Part of a small language model's weights: width 64, biases.
Each number is 500 + 25 x the weight over its row's rms, rounded and kept within 0 to 999. Layers, rows and columns count from 0. Numbers have three digits each. The size before them is the row's rms in percent of the matrix's.

# layer 17 MLP down (transposed), 512x64, rms 0.0412, rows 372-478, columns 0-63
097:526508493531481521538523483455490487489480485505452484510486461491494528481504501503494518500492522495509434501492479517536523452469509518463466518508551527557542490535472486474493501488524502
110:499492535504508503487527493442562522516495515489515514488521497455506474471480490523481529522551530523464483486529487472480509469526474516482494503520490455478479508486449461510486547521508485
084:523506496463492507497507505443492516536481532489511477446518442544515519535498459498482499464489475494526476495539544479494545527533484524501493503492480523482517516532515491520472486480530474
115:506518504472491475498486536513513555479502503490479505520551521529460492473505472526498514499537509481520514493488528494556468510529485525523535525492488496570441458515501467498490516508507490
104:484513514559487483515526473492496498496479515534483476482507516504496509503466465509457484529520519517518472511505472513503493543488494468539483484499550540447499545471513521523522446464528509
098:505509525501486500515465471487522490458545492501498475509461512538531524541472493454522504488476509489488547518504520504480469486428476506503456541497522516488480520500498504503509451509474541
120:462513484514476509513478525485519452539507454491478505536449482484508502518475525463537494461505539454523502517496513467468506481472517527475504527509540498508483471488521518475518485541491464
126:526467488533518522550516473530540479533488502484513511519544471511503508476512527485493512498543498476480526526477478493482482464512517554484446522535461513451500479527497524502487495520532510
097:489459517453480485492486536488507494512517534486492472470499525476504501474563528481494517529537492528506522484492502531489550456492504518490457472476568496499519491469505489489509536480495536
101:522521473498483455496531464482495538493471533497500524483484509464485481508480520523503458486549495481527460473494549514512455483440520494519540492504499463493491465475515514531505479511485469
094:494464520538546504506521519519480467523514496477519477500533556541550526498508447530499508508499503527509526492503534525531489484505482504502503515492466490539527529489463521557501479529483480
100:507469526474513511461502536506509475526535509473526502519519501509485490482460494547496450482540467484520518531445472495523469453460496490534479493473472499465542527482496484513499504498492525
099:461478523440451509514530467495508485473536499504492500473490550502496476496492517520500493528534480499504504515505480512510461485453501488551504497507448488547524517471531469487540523510529485
080:475525503470493516489502511534465563503504527473451495466525494491477484498513556485465514525499524499504535477517445490497474498535515522535516482534495558483512514507512518509491535477513528
122:505499499512472462485501503547517505498481445493466436487486536500492470494490500511544493520474497528484526511503534454474516506461489465477490516428499507488512520474492497493503532530471471
086:516496503473525498527459450481545509502503500463492483459487483506474461485490489474481505531526515499470492533521502495496473507485459526489534562508490497524577506519536510482507517479524520
117:516484445522481533514488501509464491458491468479500487474464529481516522445489467513490544477533497553489498526463525517474500454455480508539517528514469502530498482501513477516501496500505509
112:514461490503495485501564481536476501524488501493488540474522509490496509508481540487500500491502478474475486468529507523523492541453481532499513521489532497465548557515443499522512480483533474
118:509452510502484500492535487482527522519486463544500474521462493489526533442509511549509520475498478481527495528473516496479499481538521480519506481447528500522509494532545513460531514500469520
105:497457524538471488500491531472544476502473529533494452492493516485520525520496493475473534490505474494523468494470493466502531498475519501458481464485535499526502465438481488494493511528541470
106:509499510478459504511517545510428498501471505459517522535489508441508488506475487482492522526519485478540530478491498523472536508468444455477520482475472512524534483504490523500507517491491487
087:526536456544504483515449524518518477493463465485532503487541491454503480517495492485545522484478498484466487511507517541524536509486512462487489500548514497535530521477482513481531516461499502
111:566488510496463503528458554494488497508499485472522498537483464524481523476513509507481471493476465493488465482532506485521497455509468509484484492462493508569512518469516491495488489515486450
091:496491496500482533548492503454487469496559519492482487493478526520478456494489475489529502531482529506519515537485499473489524518469485539553503520484509527563515519494457507507526473539495500
099:510497517465492521497485476488529516479511506479500513503523467483513463485502481464493496505559521516483523523514483486504538513492451434522513480457520524450538501509516525490474545548514522
105:492476499480564555508477499508476510495509464520488508521497518490481538477503532529495488507480493505532463530513493496565490538530498475488509457502523487536519504495451480531446477501481492
102:507473481488476518509480528462485457534516534518515503529451506563489527481539569518487502476515512487518486496504518453517501499471530532493531489518494503538467486476484516508479523491524481
106:510528459470517499529534512495492455493500474501506497482496533531471479559456513525513504478483451510474478460472499525532487471460472514511468515490509517489466488478527514472460529495505467
116:544536524491477522532494478517542484525500539485491519513468541478502502537481485525526481467549519514529463488516547531513476530527502541513518519472517472499533483489494525500468483492517466
112:451515528495454507520496498494492487452526511505508512542493451530497436483475487504498494491481487499462496513518481481515506480500475515497478500452499580466497523514478498463524518486476472
097:529510510488522490537497496508489481491473495501579459529495471505517486510588498534543499496517483468521485505470535514517505542502499510473507499488507550521494481485453503511496507478500510
106:505518488517534525503520450495450500502513579493511510528488495496486463525523542534524535499513476475474503466486469514500517516490474512494514471528520508481527485484505540492479510542466455
096:484540519519527502503487495486551472471529494536503498524479473554534517538485448525502478501495457494499493514512557487499503548506505502450516520511464488505537501521523514488478502487527461
096:497493509546522474500501475496493466485516467487485499530498434462548512575515493480491505501522524482532455529482495511517505486509475479488511465498499551507477495501533530523526480474473486
100:488509524527423495501507442501501504506539551451450509462510500474484531506526481487476504512512489531504458518506504484540479497532501532510471510500507500512491530503533506490459521475503476
108:467509441538488482475560475476516487466524509534469520500505488482472502481466486487498504532486518493514519502499492512518534545518454456497476520513487493455530478512499534553495483520489516
102:508487498496525490466458497501477497529448522482496530512478488509508481478497454517540510504511478485504493470539510415507472506561468527487520516524509460501523517495485518511513517525510543
090:503442533497523494478527501511500510456504531471541531475465470478504496520459484473546495470494451473485487513531478503498456517492500522526496485485446493516475521502533478507513502541484475
112:517481509530528559512482556483502463519514491462478535495431534512491510486504508497521531508494530507501479472516504470484495465456550502514531475528495477477499445498490514485505515497502485
102:532471478505494461513535460502521518503538484507515502533520515471489487530538492500513491474529481448515465483474484500480536513470546471490487502445516467548524523520497484474481487480484466
114:529502522484480519520514513480428499509550500497523513520517509517457510507510483528485521521500495504475459500496450523503522451472484505497479524485533547515530521538484502476491463454478472
076:485481482501479542493493515511569463501551498501449506526474502490512507518498481486472477542506515465495494524496472478509529524521520469494519535515497477512455499522479500481454556520481528
103:509464508505499491530485477516521503506482535504485528485500521497495507546501469527523509503516492501535481507510468456482509546476460487481497498511486461577500453449541501524470533493472484
090:486475491495511482506486430529484469474458517515532528519467489488471450522506535453516454516536511488518520513505487527515506524506539453501504483488492519476489514510496487500478508518437488
122:543540503458475481500469501493490471524530503528518472528555479517468511490495531503492472509496472491536523446529541463505498530533493485470504523482532489490533499539523523484491522503537504
099:534515518434477497488512428510529494527553526443513478489525498525480478534482520472494511527478472514482506492470490490542477525476502525483491530482493502485505475515501502513528506465472494
093:474541501478509489506496487520507520516489464506507539536516490547499521484528533498483544437514497487473514507492533483458470504534498508504477536469523505510486449538460482474456500502505532
094:499473499498507531462524515508517500492477519519507485459552505500519478487499529549520519503495516465472463490450514496489476428491529492519507459528450474471491470516463495475505490505520519
102:534546502463476533454436464492502463487505518490536512545497526475493522503479518496476480491495479478514541455532516486504453520487499492499513488469477512472530515505513516504485459529486520
108:474473521536532474491521509504531455513506491541480498508467532483512510544524475478508507543478558479506494486513478502516526539529528482530507465515549510558494503534482486480512510522516503
110:518494494506489440523492483498519428533484466494516488491539473470489514472481526466490484488502471511485496488497488529532573489484491517509472482465482483513484486492504534502542498499557508
119:478499442506524462519508499480482513488527530497530522487543512507483523503517475535512479499515468497477528544518506520504452499500517508525457487500486544486499485490456555513507455511497443
098:485482500464487475503456498495486480498499458516455513530490488549487544546517504489434513502527521469500521523465561455517487512542506478489527513496503505533504473479505483514513475499482494
090:498468518470463479521506501482533513520515518477503452463473519549485517483515488502549477503502557498486504499466526491507503543482504506493514557495510553512490540468480479510484483489524454
087:487485426513471448527492517477480487509526474529509466506519472509517528512525478506529488515510489493503497512472480514504497480477564494441476498491507482489490496525501521454513445485486534
099:515467512488499535474553517502503483489517482513458486451471490482510488482511488533467552514514499494517444480532487490464510501510523531501516536525460493510475517550478505479549464496524499
109:530530493480479512552536489503487485512482495514502506509465531478470485562499557510504500541511481509524498438505496504490493530453511483465513497486564535523485524509516489524492492517479520
104:494505543470502529461492484508473501492506495493506537476481488533538485533528506514461483476552485544463490512522513502532521459519517570472474496483507498506496495499485450498479507470486541
104:493531479502515477520529495548480511554552506507502502498514462501463473514522508546553470498483534502504449523462497462535504523500519521519531498518495519544503504517490509509455514491477513
093:516482519508486503510491469468491497504480509470503476502471497558532460504526515505478471509492473497476517482594520464461490483499498507523490526504566482528488488477473495492484467508535489
095:489486514515497518480512519432533552508531531503485498511521472475468479477498457512507492513544476549516507503503512465507483518519457493484509512518477517537515515473464481460468486509513449
112:498528557548545548535481489507500485503516497509538558534455476538509479506514517524502472514530529504496475509523510483480497531506497503506490477488490508500441523506483472545485487471489504
095:546519458510487475521522506507508518481478492467474519533461485480503483490490492528522479493500498469500482519489529544544511477466503468485489502543514464486484517474512455547462452507535469
097:485502489462518472484512515469504503498531484475500487491522497479496450533472444514467478546502521515510498473460512449558462476505508476509498481496511477509477438462515498492519492534502516
092:506465519511505525528471585490511502465465480480490472485507478546459486514498520513526458492520504500479500486493471489478503487499516502464501518518489533492441510488482474508498460450474471
103:466538494488523519474507554471473492542540487466471491471466476503501501484476487507519518506494519510541475489472479529502512473476534520470504537472467484539534519496536496506490444476525501
078:530538536490527518487502500530553521495470482519504485538467509513509477521505536492495513469495503461513497532480530505486517488505489517471451520516545468497444521472504454473488529551503497
101:550527506469516466498498521470503471515502508511561465518451497543497512503501525488507485466534489498498525490508557470498488516480515486488563516572499476495470511476512489497497511502500479
097:459514483542523496494511470511509477523434430524520487512488512522534476499505517516517515511469531505467522502517522529485519525519528488498501461510496507487546442515459469485483481506481504
115:468495542522478495516473458478551503506501517499510514483495506498482511495471528459536483462538476543534455506526467535483513516483476503505516508505489493491528507487486562506498502492556456
101:529505524474517518523496507544538480505470505490489461520452548532506496528466456502481560475475522505478516489456486519469503517528511502518499465505527466512491494495540547503523481503477508
091:515494516497568518470449514479482493484509517482492424494503503484494499525478473531525496511466511512528551518498521481452515532508486514484519508518468520474497483470455529498477475489483478
096:475520519502499466489462481510491502474530488514525511515449488529531498495499487483518516495494459497519441472516507526467503471485518501555517506474510525524547499452492517464518515474457451
108:521504487499468496479491534534424550518488476519521487501490525527509501535481516493527515454465508518533510495485496477463548465477502511531504458505517520455514511524535496465500519513504503
101:513502460462462521481503473474515522549502522529527479482507490504505512572467496510523463498524483480483479523499483502540523477511466479497485489492445531471440489503492496476514509479519475
115:495492537473481499523579511443463471462452533519466470484491509473500482509487496482507519504512517476496454487455499496502468511509523498488492532515545455491499518505510492500502493501506546
106:489499508479526530457470492479557510499523494504521527474520533505485486496516465492535489500499517517449497505502470497523540480571481519451500478482471486469509504503465553494480477474488520
100:472473521534428496555498504461513505470511503499468517457468488519486472520495464514497526459473523492466499482520476479494520481541458495486480480512524516523490537484481533521507524488481501
090:517486536509504459537523536545524545514486524544502509530512481524477529465495513518513492514500514511516514504512476488541505496510535512516515488530545547480498453555498486487469482458490517
092:479506470515497488533506520520510492476517490493479478586528523558495485497491511523494455460526464476520474517495508514488522504518507481514503527526484495467515526507440492465510471483459484
083:500432489458497477505465536504450537542467481485489475502513501461511486519485522472508520524559501492489493527463472523532508515525520507517462491541495501495468505475492491491464479525495517
074:470492482503446501516492472521454501483510523508526511510505528520494490533549507462469490538536511481442533506462486469485507516502507515520504559508453472509521519506547493468504508487502521
102:461501493510490503503560480438497473516517473478520477475469480488540463534507554531503542458521477492467469493532492493507514479505503499481501459485508493482506469511508460487470485499527475
084:519490521486506496467497487539532490501484499516510484496482488470517510498463479472515482504485508498495527425475482552535498484504510502496451503542514501529503481486473434436487525528502479
105:525441498500475540549470484537501503523518454517514503508538503472495519486507524508505547473525502450497503516501517494499494495471522471499504476448508541526466454489485494506551489492474502
103:489506485524507524484466474530488474490516539530522529509525551508521459527506469488499531474513534498493484550489484491492511482528553450480487502480527487464490540536457524475516493500480524
097:483474507510485483526525506508503520477456512518513494473507487479493574505510520508502484479532463467547476489501532463472476501475499443444535480483507502506511492525470498522485507486550471
110:513477500514479520480486534470513492462543463483467415502524497520530468482485501470501486491485508529479465493495507515505532498514527483490492539494446502488508501493500560477498478500549516
102:514516510486499511527480542532496527491490526520498504504520480484535538448539517471466507504515489494513545492474552480513522504507494476495505458488516502561527487456532483515442489522504470
106:480525488529520472479495538452486529493477507514520520487502527486497472499494467544510489493535478485505507521451489513466491487481506510519512484481423484458497499451549537468466510509507501
091:515486541504489517525465504491462491515507501510531512501507506529486472470529444465459470503516522502485526560483540488517516445477494485487506513482489512498427498528483487480516489506460517
102:530501492537532518508501447466501517500500500489483521531487556483524479475480502517468517500565480526494500499471474538550482484438505518523512473530492490486485487467506495494526496458519481
107:507457441523541501497483460515506520464501514556536520514470505525517481510510465513534510468526503489520541510498506475490481457500494513508546462500516524494501458497475450517488494520490526
137:540521504514495530504471511498453464486559556488506547531471505542458478505518499491515524493488431543511508486456504523517503514512513482514486489506544511521490502528504493520501521524495502
110:519512511452503521514495536549493468502532453511455469468479451506497512490444513501499542465513494515515441508479529536487521513484498520492471472495498458501485489480510519490506491465479512
094:462513473527524505445492492476454498459485485507525503543476491511484501509513503518462519469481524484471481516482452513519523464470537488511501511484476498474527534526496460465456466502493531
090:475545505463475480494508475467479466519478472504477482503454519490530491502545494527507490472482488497483510518451522501524518532521526528502523516487501491574508494488440524505458475514516512
104:488508501492514483478512429490486474436513577468513451472487497512473485508515507486525493463472504490514481516510543480521517513497514450470535481512486523519494501505492484506464525502486494
103:474511505497527525516478490468511491485539469493505473520483528499530498501547461492467522497511516516542493456479512514516526569540468496525492520504495518518499466431498490520533512517528516
108:533510505499497535515486507480503508485488549474509502530479480496460496563511528514490483508497455522545579496498525531507462537527504493449483475477477512504499496522529513507477497493480470
105:498523475525461540519515489515530483514519502502478531480521470472490497495456469495551463475519510528470454516520541487493462517503459553465512506518471517502474469508473523530502507474505507
085:457493532451508522527514503504538489498513524498506508497514481456497467476473488504463519536521529528473469522466502519484474504543532469472530530540505477478517521523470503494491506529529552
116:491508506443468454511490461516503507505485509478503487474527499479517500461520471475493505503484497523441442486503502569500507509484502483489533540499483489498508470499480499504470530470521562
104:535475461524497514517527520532563500515486528507530505513527476530454495483576517500510492502501487502533489464518484514504516556531505520504500543554497485494487502500519545498484499491502506
119:500492519488530512510528508532533491505499484500509494508527493461566519477517507582536480521512515500510520508502493539482519491503529478499510519554544533495504520522486508451540490466519488
116:545462476549483507515532465509507535492492495552530490501523457475503489506480455516510490486504489500533497482513509473476527490478483508483475494512434494518502487437523548510524501494531512
097:461520503522534520527471515554489485479526525556488475521508485519485468514492505467505453506501498489521469497464520500507497468529493521504468505526534510435523458518530484492474536501483480
# layer 17 MLP up, 512x64, rms 0.196, rows 373-479, columns 0-63
103:494514520471510490493572475524503465502511483505517508460451520530483500516515494447466484512490506483498528508531483554498503509481493494537534504523493517467507492481542523471459448485522520
096:504524487534535459464486484516517499519528502503511551492496493534471479433496505493538525504524470465540529506512514487528475466517505523510538521529524516532496500483494504497467552536518513
100:539484514495500495477493486524516471509485462517482517479494481495499515491461518445501510509426525472499510505500477481527506483519507493513500499496527504499477565470452501467543468468453535
096:512522525510523499497468490512498484479520501453451426513510465492513501483520501493521520470488505485504545485477479458497459464495539527497499470479470533504488535474530486466472488484462479
102:455522496452509473473528484530469485512525473525535478497492490473527553481486496473529547504510510476546456516509527494534507506550482502545492514525458474494514505512518506513483521504488476
107:506524501512522536496535532514507465471488469500508450512484504486532470537519488459513439489531521458507460483473481464484495505495503499515499483511513509496521528494452463469461492547490476
119:496478509511483498496495509545477470515484465479464489533483502502528463499478492504426490509479492482522506546509447453523512470545508497507526464539489504497528512518469472512478496540521477
105:481511488531536466538510511456487484453472495508570513532499491503487495516517510501510483484459493501537486513506477457546480501504528512527520501456455557492518494530498515514505489477534498
101:517456522473530509504490494498508478480509491535496566466469521507491510510518475469454506493508528509461509470490513535560485520499484516532505522498546534497484534486482532454496471530480509
100:518473467483504471457493486524483501494496463472526487482496523536507513507479558503469505510488435475518523486498494514527534511555522467474506502467498473519486498521545513490520529551518515
090:470502504501481493475500466483499510520493503531514493484480533461490569519511524508501456495511496486484493530513495497537517532481504510511465513547484501461505456469491577497499546513468532
095:495459520490486478487527562511442520458553494499507521504534526523547535531516528481490485503488498466504476485514483484515497491533482485530514502462504482494465507523531507477506501511530552
095:521565534524519522461464473496492503515490522473496462517460510474509496534461509449532508496477471520492483473534524518535579492496483489489496502483499475497505496496529493514499506511475469
109:484535562509515473510524524556477484483486468479482486478509500535493463504541506490523535530497512477511492477499509496472493526490530521516491458538525491483490477483513468517449534446517495
095:495504486523486508494542519532473546476515560504495506531507514508503507524486521498530497484477500472552478442476455454495514474522482512485497449490547521499487494531512448491498513504475502
108:464499528490489539554533528515510483447487521501521479526492485488522525450500507483513504493509509505487495524474463494474505493517471486482548515479501485496483478530507507540466516480414503
105:455519530489514495510487507481519504489524508495480470539487488511507483493496465465501467477497546509519490522460430511491552494527543487511527476525448554494521490504534510468476485500509512
104:516502516493543487468451484508503512521478466500537515522491494464507515470464522456504475491506486460483507506514465473484522520546456526538450492533497544505502473520462489497497498484546503
106:490509501530506494519500530542466480539472522509512467533455481516506492475510539522511486483509477497445471520522475523505507519527450488468492476481491486489489513520468448548484463497539518
101:475526516494527552526516496520498464482490505526478512484514475471506454512504549470500485541529463470489523488494503493466515486494488535501492486498536512511503552468506472568485511501550480
084:512541559480483529513501508494456469474496484451487515496543501440489529486478529500496528505538512491514500504488481460481495513505466498543496498478463517500438518491497498489492461532479512
101:477503466554493452499503521485485531487492524546529470503502522495528522469507573520512510487491531504509508526511474493548492487497526533541561485485528506499488531490480481494493532522488512
098:497526498512465499497509431510489493472452512485504517507545478530467468508517495471490475543534475511528526498502518550523498531513471517469523537519535482488470539498481479496465510503535495
096:482487519561475465496509493495548486519514507467505496536516547522508509489481521480476462484481500506528460499576485506512497501508533534492466478520481509470501507519467487536549517484481488
105:485492481509537490519498506517457516497505572508484464523493518537519468496511475514526504499476515505477487507489439517472512540499484508510486470506541534447470501477497524482499534502562515
095:497505495475480495483549493542497544472495447471457499496474475463493471520460465467499522516452493524495517495506470555534504483516488511482477544484504492458542504503476507510494481495499521
102:489498483498499501501517532487470505504514453552535454501504480496488537475489512462457518490509502487517465482518505496521502525537504506512556494441510527508522529554498487515514466525474549
104:525515514488514512535497500501544488487489526544476557470495489472515479547497515437444479488511559534481482498482497480511486525527505524517497493499502498478494498551461505476492490503470522
107:483507508519489545544515479506510463466526503528487513527516489531504462486477498533530447482498490487545496471492481507506536525546532523524503465506514483518507521527493513502494484507439554
084:493519489494509485470502491516499541488533533509430484493466503474470529490456480470457506490485505522481487487561490529517490500530541522512505515535493469481555531508491476501521537492486491
092:479469499476464499473508537507519487483459494523479514508526505454502479498482544502500522552467533512498489537518521499523500453524504505518474493473486506493502516528474458421467512476481489
106:490445505520499521465512523522485504489479513516491500502528514491513501518528567480482507473508514475512484439504422512534506461490465504491516508483527533528484510514527483520533545485494511
103:505506475476471518528507474450502498453506510483496478529449490491526520492514487478497529513491507502518512535489497539483500497538534536477518511534488472459510496519502512472501547497587485
106:512497511487487479522488465497493506514500507503469451476476484529513550529514485488503488497483511502533509532457480527537526544493504572508499501516508517470531508451532528483453514498545481
104:492506545463512530488429501526480494526481474479495444514479491512516494480530536511479493491496518495507455493498492501480491472436533553515500496513520473505496526463507533463501476521489516
100:485513523485488504524517498498528497506494534490453516510534548492504494490514502450501546506522518572532508550508450507543544471475500509502515489488530510473525471478507469476472487518507505
100:492512475481464482488447471521480479505513511468458488507502501501517532510551525513491506516479544486500505489515553499492496526515465515449526518465513487516502514507480528433458474504473533
111:492473542469529521466488487475461514508484553525532557517494489480518481503553484513497506492499458493505509496489485472493505495504510491521538477520516509506492565506478476462519560488490467
099:497521504444493513473456504485453453526455555452491492462495473520524531487492480513487530501490502474487500531499510496496490464494528531533521469499527516487466474483479489522488532537495504
111:504569521498517515512488506517485461515494481544484517501511529464492510480524493503466502547560464529497527499505451519503504511514530530516474540549512531509510513463474523529505518485491506
088:514519531463497464531482454501470490525479519472520475486482516527477515477508489527526485489482498566516516533503501567511483497475474506519522494467521498486562532504515511500528489523536480
095:489457487484463479511520511532484467488468484456484505475503534467529493481515473474476456496503483523504523488541480504467509460505504536487458469512523488461496541467495516510532517543474470
100:544505527493529477470497555475500471574490499468482513448493530504492536451499486505488509505482508507514513484496485542491455513509467521504496473486527499493530532482479529482525477460512504
108:508470519515529516468523517575478504538480481460525520511482508473544486465551526499484490495447502498507495485490521489519510474532539474486454484453501543483485513498498507490491494501480517
093:443529544509500535533527554517488503494503475496511505554497527482505492517523557492524490492476498493502463461503488481487508512494560511526541517516489483503495547550502497519497520480508521
091:475508507519489515466509477502473482515507522480487485508484506471511496543505496500525467543513492541497481471525450539523552508472509510490557502511490487505520553476540498521534543466472471
093:462519487501507490493508477484470535507536502495526505508493483535477532473502510518503463475554458503498494474491453488481505548507515562510452456475517503511514541463529471506489515513526481
099:466471498529512477551532508517471540496526520543477469500518482483529507468517505453509460503482531496477480501479470485471564477513473496489519487457518515511483527489497479486521541485506466
100:526509525473502544538509520505474488507503487485505517488519480503429505472485513498467485484507458542508459532521515554470491488508510493515495455487527549476534521500465521529484532514488525
104:485473505463477475518486472451502507517515534505484482453467479487440463490489490488534506529535477470494511525533539501467507450499520497508537534488514543489517498485482477507492515466467510
108:526526516477458512482485505505509477500487508465516478504460504480492547492458520494504519543502532516466482522513493517446507516531505456494514507491523486505559501526511471477458556459505477
093:526537511476496490477483506511505514509512473483568518528497457515497491460465498454509483442505507464496497531490481509517532462528529443495486504497535506499495495508483503473525482453468528
094:490557532496499510530482482525516467492506546511471524467497459534493525525507549537501461519497521546501500480485515503508437527494489496506497510471554462484510489474508476517484500508483469
100:470482479489541555471517478480482538475506508468497537483477487498527501489539534497487512512485523510485512451537469501499492495485524480479494542462520471495511493446533529443515489491478492
103:470532514505497441522465482451462547524489513465538460488487512505502456512501512483522503482484480477510513519455529521499526507504534511507499476505535542504479490491501490543446514513496526
107:497469491504477458497482480458534460494487525481528509515488513579500530455502486472521510476510495532460491539528476513544500511550475507504503537505461465481520500492489474490492480498489499
103:535496488519526510531525508460538492490486486443541504495526519471458489470502513486504519509503532483457476528536494468549520513505481527517514485492488507482533518479452554459514514491499481
094:502515486459528484488491496452442479532507524507513464473466559524484494503515468483510480494515513525520517517482447447488510520524496525520472510488513476510467531488480471509523497538502539
092:497501523447514502515501440544502567491524532492489497519513512470514534493466512520485505478488530517499526490484462491511543505529488499433511492481478488461492489551523493473512490488483502
097:481472530505520489455476492507507499554474501477489478525501490515478526486529522508468511529495462458513504451519462526508496501484512537556442502528510517519504501530520505509513565486501489
113:505509529480449491502494503479477493506481470488482508455469534529514508503492478511512506506481442509478480479548506484461477498480481546555489481523542509472480514503504497453465486510443501
101:490532543466503505477534509471514500512500514519498492456480478456497524497485501438481510482504547493539452484545501482485470517546489516502525489476480483501509461533504496490522459507547491
101:529524541504494521527458463536497538469517491502490498462493544496521501462508534478434489454486484499492498536502465532512535496491491513504489508521498531516537509525472477470477499484456493
094:511530490496479471509511438495510463510497479538504510465496532476491504437528498479477503479510517491523529550525498513534483484511506529534531512475476460483510504524484534543521507530537535
104:493509480480497499452531526514481519527525551497478497489450467536492467479517483504535498508486438458520504479531519503509528503499531523507510490468494510446487511518523464535509497476542478
090:487527493465498473503552491501491440513509466499527501498546475467487526485504540477482488499518503542497503525530475520552504498496491523536527471524483488499525477505508524515524534448546518
106:439513465503513503447547476509484533501503512438505534481495529466523485493522484515501507513475498496503478545505444528541521522505464516518467516488520502495537489518508512520495527506498537
105:493484516506482481478475464465539466487587498443484482514525505498497473487477541531471513499527494484502449507504483484525478477478484527508497542502502496499467522496504537520500503502519546
111:465524512443475493513477465512488509452471523490514495505512534480529557536516529473477507460496467459493513479488507490504483512517508521505522502545538501521461492538550513499463484502494500
098:508511516465501459510498415487457479494493529493480486524511514483475486516491545503524472483520541503470468494501495487526457495534511490490495531522474474487493466480480500460468447484507488
095:495477515522474496526531530515508501527474494467490498529514488525471481463546472529498499539485526460468483474523465494522487533470497486540517490511541501505493560533543485456511517523507516
097:527484504484518536497481442480479459478497468536509485482506500472491449463527552515512474507469502515481518479511518547490532515509537491532466501524504504482519524489497431479478513497507502
106:460506494500464470449535492465492497501497511521526463475508450465465461502500543477485480480513522480544515536487489494493455505517506509508515503501496515512518559524482502534503552474511490
098:454482483475484476526521489499453513519510488457525485471451510492506443530493517512543501511515509461464539463480493499479487512509506507567497521492509510470492498451529527511518517505503522
102:515527485523520502529498502476510474543533503453489519512489487479488483523544549490465481532507481536464549515480467476525476486465502483510454487458502508497512490519507502448471517494462519
105:487475498471511481524499488483506505466514512454492498526481483489500469491536512464525513500475522453476526505554509508464512541479511507530543482465550547477489499487540496531527503519534470
101:548515496462501468483453461492516518498527507479501527559505487504512522475503513484529544504499484492528492530495466516518526522483517501514504530473523436467540532512500526484499492519536460
100:502499497516490534479465480473455480490483482463503491457467530510494499550460524448486494507490518483466472525513487491484473519496521493473515504438455472495498496460518525494496541471529479
101:486498478502478494472480467558517505451466521462517510543490515506517474477503514494498464472541480507512474511475479494539555477515521485482515526445469500497488479503531466467495494460484499
094:477553467520515518543520434500530476487486546513529520458462502501531522478516533495496482498481471509520474463495498493527468474501456503515526527501497490465515494487506477549483522479509505
081:522468534514512480478510498486546492493511519477479455502476486450520493470476513524485531504476516500552520518498508546476504490499476520487500483473541521521495486473489475551427532492520485
102:517511511455475522533456514499497513512524525516460493466502520504505517429442481516500499501470526504507504495493489513503476488538516531535497505542510491509491544469546545495484539527498516
097:444520474486490468476524500552483478530483506520488507515465463514519470546510497519478509528508541482502500549503471457505480546506510461523486484529485504488505532436512505509495516509504519
098:492493507474482544502465418480463467470486537488491493494511493479497489482508455483497482499511505488531532536524471497497524455534538500544520516499501485511484524510490465471524490525544497
109:526517508491498479549506480520527487506509477437493502543508521500497483468531550452536504477503515517485534482542505508490495501527477508483520515493522538516485498440515468550464504483496480
099:519518539463560463486470506503469526479530487475494508527483513488531458480470462516512495528475496477479531496482507469524509514521509529535481518511507525533531533482459493480530494535465522
098:519518527465491509484488545517502464469539529490541485483486469532491469521512481531490473570490455473463503494503461469524483504510489486485480534516509503479489472514459489529543518491489498
103:520507456480495455508540488495461470481509478490510499551480480541466497497478536528556492519494460475528490518490481476530480482468497490484511507476548512458505483473474489475475500480473525
109:494486520486462485486495466457493488537505490510512506478476475481512491502472560512520524512537435513493499530532498497511511478540488546525522481514463478495498471556471543477473503506521511
094:487499488467490551504493444469492521505470547519517501513497487506489553506490478506518483515535472499502515482550493502464534478512468494491479516507554487486484548488519518458529497507451530
104:479509472491519474490505498482546490510486463534493542474474509490534487498533500516495437483521491513470481538486484515479500525523512490516498497537577495475511522466486520490477510442473522
101:532476490459478518514489484493454487540486501460546532490521542507522471498513467523518489501490503470509516470507480544522485488507525502496494518503530500471514534501492542521511539576467491
117:488521486508477491511482527505444451479537513447477555515506521529468475495457506490494499465498471507478494529500499490502553503534518478524494477497554532508511495502516468488460510537485497
104:491540528513477536491502493500471500469485504541517508497523536520502490497452539506453497465487491529514453480483434512478518490559490487515474519506537491507504544502487473511495506453496481
090:539495514527468498499495512500519490534539545515511472475512513488494531502500532495450480519459507482509484480552494479459460529527503541496488505514507534506482456476491519502549534459512530
094:468485533491516477501472480508510520516518473468495478515493534522441472533524473446480493548508481490493477474478494486475455537506493484531525535463526530491492489496489454463494504486532495
098:491513516492492509542447492528510471499474487530495479494511458525528506482516484524480467516559490500470506485512521481508501516549500493439537505490544468482472510496512472488447476463487487
101:530469485532494451544473508486422492482513514493473502513491482514502505458481534507495474527514518504491514512455480500486491480486535547487491502529476514455530524491521517523447525489495476
102:468498465513512466483512494468489491498492521463468515476551517534485470480498498507522474531484500461537473570530492451494504514517493530507478485451510490477502477500507486486474469468505545
094:513477533498501506485472530483532410504532493522509475493486497525514500521514537456479518498471507490537511437483517484505496528486533507520521543463522471509531504488500526503503483516535518
096:539493498513455476523554531503507513504488513493549520519441504525524543525493491457503505489485509466521515503542495514503539478493505491519495502537480459490499469497510536458492506523447519
107:514529522500468545497501514517485482495508512545507491549511546498487460498530507458509495463460491502502481497525461488483510533530475491484525513539539490520486470505514510437479539515542493
095:443501536501508514515512498508477485505492523494506482503465509464481512539449470497485453491495514477479501506496477508498532443483497471524508464452462514511528527550501552483482513463488495
101:521510509462508515462524481516524475486465549492511464524493507495496503488484496488483499493490508520485470477489471485504485447486524535475507548508556485462470538490462471483488474490506432
099:489508540473548515449537482494484470526495502533464502476527513482518483472515559521525490514475478467501503505522475477501479510502538486508546472539497546485491505480472492487512537508544485
100:453513465441530473513515528446461517495461500500492509519462517502475478509486477504486507548456510465522501532478487482467501520538521474526500489505482468472518502499494483519526514487545513
100:491497504517514455504469508501527537494477488523478518515516494499506547468496467472463486530508522470526483503471458472508474536515543517498521532470495487517465498538536541483517494536461544